Weights of a small transformer language model: width 96, 1.17M parameters.
Each number is 128 + 24 x the weight over its row's rms, rounded and kept within 0 to 255. Layers, rows and columns count from 0. Numbers have three digits each. The size before them is the row's rms in percent of the matrix's.

# layer 5 MLP down, 96x384, rms 0.131, rows 51-95, columns 0-127
103:136173119139146093113115117164130153133135089140113124121160110193178090129109095157115127119104146112132131106127138127109157184133154125119126097164107132061116134145121152141127187139098126093101131084142143096150111143104097119136157126103183134134124134123067149148153098178121147140131146159113074126145104131119162122161171108090127115137117123148117149105101136098137137104138
107:131143144161162113160201080098153146139108117111115097091115089126150151134139138108102091159141160148118110163177124135123120160117116136119172172120153137126147153156124121140080112147177101126162150147099122127138112170121142140098122106113142108159138117108126174141149130152133125171145126134118171133171073106099127164121106115140145097097155113112148130153119123153140141108121
093:111112178099092182107136129090144167137101150136126115126129145162142136131104094115114162092119094143141162061161128112097184116135132130142166122135111123099115111093152136131133116143157139083153146109069136092127142118098107066126146137154131122097138117120125118111120102120113146150079136131126134054149077145169133149124173125125109117155122105113122105132131128128098175159129
103:088117136093106107135140128113121132140096110132124136109150109136119163142099166121101146104156165163126105118138103104121116096130173168165117138110153070078124122185119108112129110166170098167104103109082138121128163109096121126170088083120098110109111179119121159147094111163069146144105150167102127127151116127136147132155125124116136094153133105145122101127122119135123141163128
098:109150127128138138137142133136122117154144157100101139154139099138179116118127123120146131164173108122155134081113119153125121158138160155125143086123099143115093132201141132125156092121100153108118141133143178170111126150111114134161145132119118158140180092078181191171148146091110089151125106133124117057110136109158109117123131133088124092111127129111134109069124143168156099119095
104:155135126113098145082075181145112132114141156112154159135103133103127096136099106135138088142099085139114121143154147132102131168159166096144109120131134129093143123127143127166164133123106092138143126104117135152125135123131097151109156137118153138148115158148130148147099106067118108126087168161171126107120128116099130134144101177118094102135115123127113119134103115143131096152134
098:157160144121131128104103153139103138127164136131110145144138082075181063127133131102111106204125124168115164106148119123112100119137143175091109134158122159128127170106143131117155150123114139090164095130128131160140119124147150150141100088154151128137118106147128159096132144158126125103108130145128095096145141121125140115097145154134134125122147095115134140125130146133127111134115
113:097113122116156124051150114125106128067136144103094089139139148121142148121144119112133138149148140163084152176143104138121152147119098138115127106146155182158133153126136116124080156139112130136165130124099121087122140135140148133147067148145118147108110125142073142076133074123161123133145141149128120146128097159125097174115140215157126121107123113119092120130177148140076116131144
099:158100136127149090138147150133123144154109168121128171081141155154097143155163102106142142144114141152129088152177105123127094116116150095163125134115116094180117131177140115115147104165111125130132174154121129091127140076153150108141146134152120108118105127145091122086114135156113139151124140126108100117122135115096162110155138181125140135105126137131147097172125139141070163112143
109:121118122145143119133112124106131160114125101117110164129128148135176129104124132143188080192092129148104092127156121137126137168120172089143124145113134120127153131149151151142157167136130119055108160127133140122159119143142148128131148109134140138161143149097097115123166144141118083135154119108084128148107139084134121188128117145102152109148147132131160174130111139111157158168155
117:140105139093117120127103123168109136094100117139139084127114105092114116131127131103118126161128132125130120154129128122110073140165146121180152116114128080101113149075129093145140091122123187109146126152149123084130189118153103130115110155153134128144084144101134149102098121126115098134150108124111169133104109111135074133143133100112123106089140120155150085141078174183130148112158
102:164189115149123104084131111107139110130124115138111139164120167096112129111140142116123122137102110108100124112130107136130146113111122149120147146120103149133128175106144126053132151119170171127136129156167134123172136135121139156081126077096152074173120119124120159115108105095140107119095122166098160110139130090138142089146104136145085092108114076117117164114088147153097112115141
094:143119135123126101134119122125109131121128153112122129099142195103143126128130100095156114134081151150113071129114140125140116139162120091126148098126149188141086153128140121153139129121109110131140121107111164122121116062139105127157135120138101147141113128126106150106133137104130125090140128147139116137131078127136123125117101081094144100144099110125150150118131146119104083126155
097:142101131064141169130099102076141087121106118104104101157138126120140112088125162133089113124147097087070159146102168100183158160126127139114154122112125120106149140092112136106089178129178138161142134145163090117128114107118106131102111120092112127123065180107162089108104103126139137119149091130094153160162123136129100105173101111097118151171158164146106104125162102077091145146098
094:089122108092160127148109208108142141106105163111110094142112130112153137112143155124102130155166134141119135122116116129104140117140133122138110124143152128110139117131140129140116128126126147137135160162129111141125123134125180097089136153139143159118073184108096110120133110154114159136166129163140156131133157129137126110090092136131090190092133174135132133147118113127128128102126
100:131158140149134131139104112135184180117124179163113140135104166114151146150130151097155124107176123124149139123107157145126122151130116115122142129151135131115089111181078104166161123142120155071095139110158121137072134169122123168143135101132151045160150134142096117129173144112141111081096180118131117151112142141125148141127110127066105117119150083101180084128141096134112143142114
086:134131131119113114130146134121198153118111108110185133121158133124162114125161136118141134154109133148129138112124114104092137145134124090130123162118121143106094107119123112128113074133146170130112126123130072118132121114155114105123120122104171139116089111124098131111139134121156087092177132139168113134098166125114177098140103122095073096146074149102129104098109100102122120136105
094:136139086138106104041187180128138129136079085159132099117088184141092151114141127158139146095093139126097132075159123137148118130125136147145150144121149198124115127067102077139130152131122174114132119126168121117176135144148152126103096136131156102107153103112097066111119149100127133119140145132104169108133157128166114105145091135147101134106129130096115130135143118113121123121115
096:138109100132171167105109125148160168101146148131087126135202141149195159109154103126149109134109151136137111112087161073129133161150120090101132110138152152183141129129131100095146133124133130152152141102110179192089137118119075116105146119145107108114146172090154112119141088103135133121169129139105150136146121134094148103114128137109140121160121074104071146119179122146103125126141
094:142084109130151138088125099139090152121132115113112127136127169150107116151094083110157141158098123104109085162128135113111110127117107161133154137132134131148129130108136155103115153116143147116138142133134158094127081130135159148128127112109106134137097138093124157095132117135164105156158109133102101148107119127157105115141100158105138114130121143122115168116141157148125120107137
102:150084114159142113104130126168063140067181085130125131126086117095084114122114098126124143138145151124119117186141129115106149131143121113124068143115129132139104106101128169136133126106130120130169102142139108128104117124114165114186104121142159147116089127132136138154132122128122138134099141138114135125133139141122094140126159157184120167136132157134110141121107148127140147080138
100:124102114158133119133103166139108120123156113132148134142159119143074135153132158127100182097149175095158112152093133143129105143141121145131166100158142158183115176117171122093148059084095145143169114085168111076105145108146115130081140144130118134131144136179157135117109143117134126133117146122165111150111128153132151125113127130178111124146114131148145136138147106109115123151165
102:140136137149147154152171087130130102105088108132159109110127088153129150135109148135109171124149164108152122124150139169104124128118099150156099132133087129110133132135123109130138112150105136151102156113100132138104158158166146150110139094126131100138150124110135125151178153085137108120172126135160086124143141108153135192134147145136143170092122174126119139145165137126136127120106
105:160155143105122130114130085115110122144216095102149085102117126125114125141113098130160102147105101117123169148157124121139159100123088093135132089113119117128109136138161104132152129122083088099149108150115175127115139134151121127145105132112090155129093131149090174135177149120106161069184149123120094156100118135124145141076098142149142152096088123126145133107135101121096105127141
099:068120130109149088102144065142119145143123118129151104116095081115166142124143119108118100111138123081151107137103107156136166135127132166163137105138142151157143123154087115170136089145153113106118101112124179139103139154104131131169133145147109134119172137120106150147159122111087111110150135143109117096126135094127147111110132118106124116147099127102107146098160123098171112150126
098:123126117122141151171146101112143093140126120084120136137163105103115152123135108154118134127154141116135137129084138116150096119152129115130079126111108147125093126134131098116115102104105111123135119103092146134105117142151103135092118112106112177116125119167124101102142140146151084102152123094135149108120110094103145108156124094144127102163142099148187095107130111139109127129118
105:101110116096095157115135122129167144131092130122088104102070146092167106125116138101137147089151116086111113122152148146127135128151103138101103169127150104154128152150123075143141109126130165144088087136157149148088108151126139110150142120132117118131139126115111106118125114138151128091122123114122095095123125138156117104148147097084093126156137065121131118127082105128168129148130
109:113131153143162132163119152137157102147114131134089128138158139170091146156154113107130139118140124166150117107128147140150141164101151100111132135118136095074163151157143133125123153113159166151085159141088093136116131129125088120140148109141105085154129081106082164142131124148108145137125186172133134138161124152085116122119105103170094099113133130119156128120118092115123167103105
097:125135118127179108139147133148106085115095152134144101132133115151151088132150119150122135133121139155134145070081121086149157124124130111124129132113154100118141139116141116176109136107137129189121172112134107143148150106117108106148142126146163174110136070135120106144092148083105167148145126110125135126167185123102181122077165120091121175155126129145092116125158125146129139155174
095:137187098099126122132120181150126102112132124109128077187147162134133147134128135155129148126096114130115143124075170172130116128118160133128172147122095093127138132097082100162129117137112150185063140125163148172132131148112159132090139156092144135133136133082153113126120062128147111108100145093144134113132151118118124128117137111109136154099127133079137112131153100112117124151092
101:111080096179139176138120127161117150086106099134123162126096111121110139112109091143154123109138130113140142147167128158131139123130143151128134102134131093099141127131105123170148145120103132081095127124108129155127146120132118107120166106132105111082169112109132117133112117105165130121151139127144116098142120125141123128112129116118108140166124098111092180154130116126146126140070
095:106109131129105148139130180142093121133139150132082134108117106123142142159103175148075146109115105133125149121141124126080113108153157114134151155112100143116087148090149126133116106118122048125094151127122146158143143053120092111136146109131151113125142095151139177128144154132102124153115155109130154125139116144121167098125144151097134148141136159132084128128168116087146155155089
113:113098139125131097128111132142101114116108126154131109203145099127105125122112139116082119145137137141147140136102113159132126156168125139121128120086117146099125109117137123105155096066092120121158115126113131099184111124156150126113156151119157134096191118159190151147126117145120148104107142141091162126083119110146143162121157156114146180114105129136137145113127125152105131182158
102:127098146150160120162101123115098132109139159139154130149109156136126135160146142079098106131177153088154101160130088154132123064181089150135145145096168154157133165076166143125124120123118097157150146129181105083130155112135136119128101132142102159146103147133138134106125141115166154133102173158158155126128116127119115102147161124133135097098152145109142134152086161175081150101172
094:146126148110198103126084124120175154113127114127162138155160134131183133115138148112103137137117135165119131152143190120114154118128130125175108136111105160126167136138173114072079119144190069115154138118114078117164104128123127131119140133106168161151078125057119157150055160153100126108119114096091104118146123131116135125144132172128130121090130147107163126107129110161127141143112
111:156079175120116112114136085136134168133127137131148131114130157123134133149113133123110125165137113130133151120174178097128151164128127131144113123126136074092113077120154126142136122135134119160138148118119119088131157121060110111129131154142156103146101132081158091114072147110078142086131139124103111117103095134139151118140148105101133116181100154177117110128135164119198126165093
097:062169148108116168157096126151083111107166160150119173117170094148099147124167149107093149110117132103135127130098136148122106118151138109096191130121098095153112139073117113147121142157144100088136143137104102120107135116096141142126125165106158114103103127142143167120098164148132116186130173137150149106119140117084166139106124127119165130116146150112141078145105127099138126147107
097:096111159064106149078142085159167136141115122129144143177184141112121129118131135092105121141120096164166149126132093071128122134138114184141145142148130117098127165116112141120143097141135150093141123112112111091154147154099091162137113158138112149160154141175166120110131124153139120108138126151127139084163113175179097133117129145140195127075120122123123145135050101189112122127124
097:108127110091089148180113103114180158161143100089132120146130185095177118132178103121108099116125099124156154146092113156103079127162152148115122137122077052165146149143130121085130072165159072159091137137121102145136121096109167177122135197126153145151139127146106131152096095147131166124094079114148178108143146116155147115134130104114146180124155164120157130130096117115110099089093
096:140138123074087113167099123108153132155055155121142128104142174130132159114143164177142162140157098162153152152086096108133147120119158119136148120156117172143120097122093114119142133148135178141129142090107125127125076121200138116104098116131123140164093132147060106116201100116124122105132150099117108153122113136174113092116101159093123142131139148139129113148108074082143118113114
094:140101141113112115106108164166137142121112167109170102114108109131170111131120090122156140114115158158135124121105128142109128122117125145153120116161142150133110145122112118176146133116080104092073144121126040143154125110114153131164073123103135118139123106146087139126129154123119117129101125176162111141133149156128171129128148153096141103083134130115148142162123129112113175119179
099:135106150136070111128139162160074130149144105136087110155125126133084134136156152143111158106105130144148156107106151151111149167144139094144113149146137129138141160134128153174121097109126169151094136135130138126111134131127127101118138160145077146105119091156085164161143125130139134161062110144134137129121096132105086118095143085175109138144123135139101182126131138104075148127117
098:116114123138160102110173147107124142158138121125116115122113116136132147139118149166128107140144172111152125100120113115155155153114069125171111135125131137165146129119123173114099132093152105076109137138200162093130096123153172161096099134131106136102138124122173130086131138142167107120162106113127094169089141129150128153142125110160142111113115168135160144147094162143132123143104
102:147147120144090132143139157094120150132129141104089130148115137151198112123101112152133117093177154097121105137158139116129103125107168149103115110116077134098115125114137173130101128104099170162090115167129089133123136134114168099135145116094118088153165139156178135141154142132133126102147131110141135131125161134127135122135135110091104134161125131096138093093124098135202114111089
093:095135095100186148131159100128160104117127114110095132107125115127148127150147108113123115136084144103134127092092119100128110069113129133133150129102135156121152164132108130110102122185135100112096132135102117141118143124140106111149089129111108123096147144168106127100176096126142108130173115111138151116098131126181104130149124121132154104148127143121167131128100121156152135133098